Weights of a small GPT-style language model, trained from scratch on English Wikipedia.
Size: 8 layers, width 160, 5 heads of 32, MLP 512 GELU, vocabulary 8192, 8.44M parameters.
Architecture: biases, untied embeddings, some layers without attention, gated attention, a smear gate, short convolutions.
Each number is 128 + 32 x the weight over the matrix's rms, rounded and kept within 0 to 255. Layers, rows and columns count from 0. Numbers have three digits each.

# layer 5 MLP down, 160x512, rms 0.0671, rows 73-123, columns 128-255
160133199105136152130158034169172148088171065153107140105066095094193101134107078135106156115093160156120165111119150129014115122150138120122143131181135096107171170085108139058132144128148091145144187137179136090092127147103092084088072141112084133080151131080159144132067130131115147121139096098125122112129109071087148110118147132120139080166135142083144128137086158124120110137095
152119125155111181134153145124157128133143108179101145124098082114120121148127121128103113151118103076134092135138065133144157205122118152117170128115148143138120115115165114177096114131102120108143152148165167173102121103120103137136181128098131101103138153131112136172075192108100153116083125145117151115109187154118080145071106102115122114081109168119144161131141106104163093095083
167179139160152130116083171116138125158151100150120113151112106100079121105098164082115083127147148110166171137082078155165140164119128119137105155137166131112136079098127134158106169108117147157157169142094093167154116126154138111128166121120139118097194150163123128066124118172136158137179158154121165155120158084120110103095137079165218166117107139052170158119138102137142129087125
139128133105122187133151116117122091102091108094127110136081096128133126126105140122070159061144101118159114123144157121118155191132136127112086162113144105116127132125142145158060133156072156193130195150127040121107083126106148110134151182182128146099148180134123130072124134152155159050063160163110127108139097139144077087127137174094171085144065114110119125080147075089078127174151
141116142064109130097097171110170086160137129131126135171142113110140192132067081124095126108111145154113133141137107135095113104146134128161102125137079098120095123153094029159115120132069133127122114127163118155110136107124129111077126145135135135116109090092122157123087111105157114122137135125137134113162125123115120189142100132128182087094175123123141109137110133154120092143146
167087062137085076139085196152128118114108141127190090123163178108089126166126092116162123137140066142167106145101151090154121104076145174119147108140128147152156133099124080182132172049092046053193134129128190139139122204038150162125148133141128179209190064134162183121129111187083164159136163122106121136202120202143192130115128117193050156157096093146132182138104183141157133119126
099123113125124123132180133105147130133100182153164123085178126102080124093107118138111104148102138152133163130097195126138127083084143130134066175122164155105131130112151123141088137162105066113101088146118112062161141123226143110091128193110149107115114093111125134112118145130172099131147072167134128140069154117137109095088122100110169134131081094174161109157127124151158114094129
105106081170082119190141075173101132141193155135129066118090127146159136141158151108135149116167097131207150115173121161160130143123133109104164163097080169215126148159089150154147143117117138127115126181101088115142126104139073170102168121163102082067098117098094113114147096105153094098219143091098131083112102086093171139154103100092068120136187106076077116162108124046145195071103
055130100145113138114152157164163184111185121086133122086124131158070131105117147137123090075103109143140126097094159131151122069104133176103139138101108108131118118106124146116093095086106083104140150146105138133173095151128109103136120073162128092112146116099167159173177118116130194132147147102112153131133121119090116105153108085123129111138108145140100169111139117123129174127099
109168075112120122137089148110104200134195162105100113098092106090153129115172121111140157148095119180108075110177112094123139098097144160098101171125048106147117092069137154108107159084134127124107142137128113152122146135160113139140102140184114153124181122057095116089163079196107167056134098175138108135071138090129121140115125090156118181135128141210195205086087111121141153060142
095124117186103089113115166157130125130111120112173161111134154168141185139169094154174115094177111105157126136154150149098135107161114153135213126060159216165133119123123060145115090154081138153168072080188188149133093112096155123073145172125110157158113176136151128131084124088114117159138172098129076156168178136097135162117112143154104105142153171107115164196117140119079090144126
110130144184100109091121103177105120122181140099193144111123183154104138111130091117130110195137153125195123126163141119175132097141088155158132088117155119147068073138098118122185123127130084199167122101124125107097128146109164155130125124154164107109115161097180110126135132175086144194218138095128091116158116079139168168122139122136190110141120155132074118134133183178141086112123
140160137173113121194140116094052175160089086174143133201096156134170096142121104185088174149148174123110149124097136166107127177130130142141155107140147131162118111179194171127083166140098079112123134198116114131101156079181171122137170175125129131160163189133139140152071158141138092065124131115106070144088106141166066096137137106126099150092114166087086164095152122150086116138111
130116186142123089117115139120118075149161065109106142166088095107100088067155130106086136149126116096168141118167135091159131108153142100125127116107117119159048119143141165087099111097067169139130166193136120135117113104095177113199130147139103116119131160132194114092167154151109107132067129148141170164103118106119118106092135121114168051094119113138141108147104141130112108092118
147202167138102162132128152098160078104085117116103128182098100108163105148067110158140104169127091169109154072130149094074113195180120083120135124136185124097153114128137143099165134149120124154078106108122159133090170084132131109135144173097079130074181181180153101108098219156134111129132129192105158144164074146157051123203121142175132195087113184018100089137176188145123121156152
024157159123116087188160150162177099093185102116061074082125110204144158163116162125160138129149152175126136153177174108160140093167082123146137124103148120141117129181115110149135120137123096142158121133107171083126104130181180126110128179122134086170113096141138098132101057094100148115107114095141150141145153107111141116125128117117165105144110170111098078069093130126146152166116
177156106247018154101167180100105150151103078065158202146148131173113077000036027052050124161134003144092107000136068167108000248255000174001186161229237197006206051194129076184111000145116246222118055108165088066193165000167103007081147136000084091139057223171099085119167228050147196130047147064175153000099005085157078145154097105079024092009255082083162104115181104057144036255185
190128096135154158131156111103073087152106120123094167155167053094137167114198106130071124149120077139103171153113103101121220205138135123109137078172167130126166132101126118114092138091115211210127098131126071111172107103109127059122110138127066189105140157142124115130096168084128176123095077157077145141127131091118096119125145102102048102103127099119149086122152151105079105133193
182209066157143093090127127117104116151121143161150124132142129146122129103097145105150188194089125173085104136136144122171130144110107132165112123129135130127111113070120116096150176129216158105127066123099149160127100169121124129172175078116092150138139122108171075129193082138145207143151177132155118148104126130182092103095104139111074176154115137197191080096148070115164112143189
110165124136130103116088120146118134125119131125106127135165106114113112148129135147115134097138135133111154146123172082150148107188137122105084156089071205166085145083115129113089121145155123119079161134109097167145126142180154123152178084174131085117096103085121138106103097075134132101149103176178083140097117132130085119189072147133157121148118109125124073114110088099105143073101
133109108098152105127103148128106085143161122190153128142107120097124098130170152142180114130114168129092127155066147090097123116149147115145153151100077142151107171070064116123121149138151190119109120103058074091085164157157148133151122079151117108119091107145117131142103172166171079075091105128127117165086136090130144124141152121124144153121146099144222140143111091137101109133141
149135150092131160153163174144242160138111174136140191132170162133126120121074164105120079151110163096144109137125125153154072111117162120149110110091142100197123154050094115163108152099147102112082116125106135157067125119179124119105161075143150058187094035122083079092173083139154144120081090125153075156103157122150143157166098141141159109182163115192135164157140129130151136131147
131162130122100127104138170136100109127131127152139096126164168097100131096121137184133094081079124232058104091225140105121110103098153131148109149162245188113199141153122126116155118108117123151131129144110153177089177139120111079122105130105158132140135186111095137150118118143116125118109158168093146146142143155165118118063110104143143160160189108113101126199151124132132138097141
142077070064121119095126115146134127176177112098122078100144152103085118144147073108142032140107134151143151123040137131154106139125096043145137102154050126125118128131167129118129195126113151114154185170132163146087134123121111098067127136137113085106111114168156084162134068154121208134140114083105102139103075089136120118112115133132066095150095133131170172104137114108140136133151
134151165175129168141142091064166080145120091114135116145167086135155122132177137107090121144134098113135144112165050111127129141161112141167128091173133132072146143113093136150114124165119143140112158120130123132113104124117147122134117145106073148081165183157079109146128169105107079159133146145115165169121089070118049119114152100094169149070132173129161067149131126123115089133118
144122140130168128135148118136049135113134143101057144121098155118172116150114099166099087157112118105121077134138160157103085187088140134179133173090100152091168130145135135125129166113110116149166106107109092106135071093122153110108119136117116119115123139093093162122139152167087109132120150140130062101112099142111082085182107177104126106139147066106158147124144125108129151209143
086097133184110133103143141108124142129109120150138118186161130174125097128164141124122127140112140131073106150122081101146137158157155134148143103108074137122176111143104107160134081131137176082119113151098150140122120122155125108143124130144109176144068141138155158110116171120152086116069169144112125141165150108192074112179128145161139112120105128060081139157140139159082099157128
059128126161165103144184165170115172126112103167093168146145138118148173088161190123102153143145160102131151171109103153109118095180118117160165156105160115159117143111178114103107116156163092106162136089152135084130117097108086143016135065099175095208098165182121133169126181145120143130135155076116155099105158188161153152173098085137133141100127144142083194148167128126147128143150
177053127123197155159126226149161121109177102109135143100099110148183100132171069135170091160149166121117122165141097136108089108167137145107134144129141109117160123191180085128086148081147166086106168111111161128038139145170072136147149118139152183099168203145158112167091162114092110158084169096139142120125123202100122135146146135117106115114118142107095143167131156123201149131114
115179131116122086156062130134118102137152124111089125163097106077056086152119134158144128165138140156107137091121135138110101170101135066110082076148075125110096125093167132153152147163078097185134133095130099095088124216212129088087147141146163131130157119150139101131128115126100151139118124127087164116133080120113111110153151134118113149085106119103105098090131163195176151075108
134138075121110103110114081145145151156183120179073123102179109112066086199106089145165112098162130174181081088106096144068114147104075144119151099147077154119077140111137148149151108062124102145139111142144169106134153166139144135107145098156216132116159105100143140154122151158194141193141092123102056091125098133123194135125103169099086129134067152151118077099098128152136154091121
098137135145122128141169155122157141111075157104137130084103166150143154122098158122107137014139135102117139100121149139162124122137152151119035154121155193142171135049098156100106106116195101149069115122140156098196157203154146154200156124062161130151144101123074080111181088081186141097117151171154094102137204143082137134146122135076137179125135086129156076174176098165098145178135
131077121125142102104147070108141131120108116160119136145159125140139121176139081158123104134102106111144153100120111103144105123148126137112142084101085120124107159081138139165093127100139117179118176097165092113094135066121143135163124125141157102160097107122147122128112191096074049121122121165147133084136175107130131178130133112104103080157130094142112139114131108122118113139071
139157131118089072120111167106058106112108130144115185120140133138115110110113160115085156107116096137127173150107153144163108135141174118109097104113095159156144125127084108152137132087203133159090146063117127167117116105129117103110119150145121163116082142106057146119122151093191127104100116194125126117125133122154091179188129118167147111136138158131093143112141091082155113144120
149164188199147076154177166145161087125160146071154076072050097187086157095080158113104099139133123057067118091135064090093116128081139076155106096102150124095184087148138132141137138072098146164142085081128120162115068125137119153139113164119075159066114113124153150131163098154172198166171127130141145116091160155174112147150111120144110141135159141108116117124135153165178154127125
133104114132153194109143115176146156161144132151151135146151119134100113144139140117135125128092151137087090127151128140132124142091118104128159166175137094100189107128146123131181107103155139096145128127137179116089151132094111130124186167131119113111138165128139156153091139156114130127123165095046091106160136100174166151106099129121066138122088159144112108139136123140112127097123
139114134117128187138144113083069101134136122103143154135128126156171145196169132110134129118113113140100106147197119155154143158150152145105081165150148162134182096116101142115136118150167124185150132162108125149118090123138146071113121135092142141109162172097150171116146126135168136175133143120116159164158133156105128140131134090111077129116130148093172097076150147106069139123074
158095135106136149145106071094066155122063156146139103150146141122134123102144143143119148106127146121073126130127160186125102167114133156145139169122185122124126135161119195111115143122133130111127103107164183140135188130135105128202107029126133129202120157112144139135112149094146061126120193109122190126127164162148136148106069149161150136143116125149120132100185100125132137162107
163162103119089086099110139091119141120176123151115101125134160133175142107064137150155186123114127163105099117105140125100088119108065096139136137143145138086134124131141129081144134200178085076138119111115137123168158138104186111091101135140189122164098113103137114151111118149129092093122100084161163147091160103154087083137095143163095140118104212196136157126152127132111108165137
142158200148101092173133164118075080093107135093131156153090102125150121100098164158135132097165161096146125188137160127085159164179139177138127105111129162131098095172146148171110135220197163138120077119141115151190151067128146147152177154148104121161076110158140112169193137159133129133159117121129098143099179145166081044154105186124078071126155052156139139104147107128139116159150
132111117077162092147120116141084120134120122135103062129144115128105159117124066095209154143096128116226165127109072145111120080068129183092116150142067106130123131113174151096148173071101128161114105219156145106103180167100110140129121083157171092109129093203147069114153127091126158111145091061170108051150067107097200140124156115084134093117118107134067206137072153189152177109162
120138100142122125150127117156129141177076140141190115116150215080098083145148129136118125106121127133117153080054195175166091108090119147120095145141062136173144152073159151138112170106113102090092136128078116075125125132120140170170119053150178068173153143123199167087085082202088082106159149154159058115111129131137143152137145139072169115125115082172152172143065137133206156115077
048096119148083112101075109122204126143140193146173133112147144002130085113090123134159080163172157095117105105118155118148164099112107137113140131177090096158110118123048118135145193066122091081202112133093142109141140129103184153047177100132149145106082116101128127101150119121140128103107113109080183105109154068121151157085102183141129167111090128169144134164161129122153152100130
156123131108137107107094205173134197029205132048077101088131220162140144216097123045153165114011126158116130099169127123172153174120087163097145109115149129092170087166148157108174093075175111193095145041123093129100052180129084178036102091141129200128154143114139169082172094170151185165203162075147199137144111185133184112150150123128163084096189151095125073080190177141172156101168
174157084137128145094150142094162116101063132105100088188187161152168110135155102147135116128119154130118142099091114063127143148108128084122097135146175125126101150137081101124157157198115182170146150113096150081153091115171118127217130084082135090122081204180140138129133163102119070127057100178094116113128202109164154094084139138109150105137089078120110123119177129139087152125177
163096106170109123104120110145120134113090087114101155129156043090090100095116067092069140112143108115141113140109102130122132068079087120106127157109144129104096152110147130170108140101053121143136146111084150109110141127090115163116134156122058072095153179119094127098111166136136160071126167107167089101145109087102151064105121127123093072117087114120159168161144143150140128143165
071167079188107187151079150183122040132104196161196170129118169120152093108135132161117143142113142139130143128101093102158077169170145167163192100138192115152117099153103148117097149162153123100140078173090179078186150090139128138127110121105145101141143104201105125127100174140146117178102145144129061153084087173187170095121123136135079085101053130170129120136156144128112129187178
084126124098099160120132139148131116134105170145167137110114109157088198093069175115083095154122126076064142130106125164078143168153137179125115158078172081165176099133146102193119092133193192117148081121151102214148108053026108110138143084151111160177114121173072127120162114140056139106153093139138117144105160129109103138164083084178123136171096122152143124131163081104159191128196
085189116191129132159200113111068137102113155153151112173110131108126147116125133141162161093120130097104109177112088127132124215148118140140106047147190125081166132146078132181128102102121154132178083084120151168156119131077212165140138100095148180116135141197146120084136137102166134142117137133108118125126127141133110163143104155149107085120138167136130090109192173131103100159192
119065097110163166129106105098177169134104137112115109135110106072102132202148160142151172066115126147080130130095126127125104200163143115099190094155185121129185141161130125153161105177101142143139144109101124184108124088105108092136147107117108156145156125182066136105137109125104116123116094097122160118128134093118100121129115157102115109162157113146096135137157115099125125134106
083169123215114145132112147122109161130064141120165174163117083148154167115161132155118149097103127121126128152121112062085139159115115086163158125162107102103167136117145147109090119130125149102115061147131107083153122172095154122077143184153101136155106131169155071131109123111158093120129126121091154154145134129198119148123149139165131126126136131116143109121134154151098138181144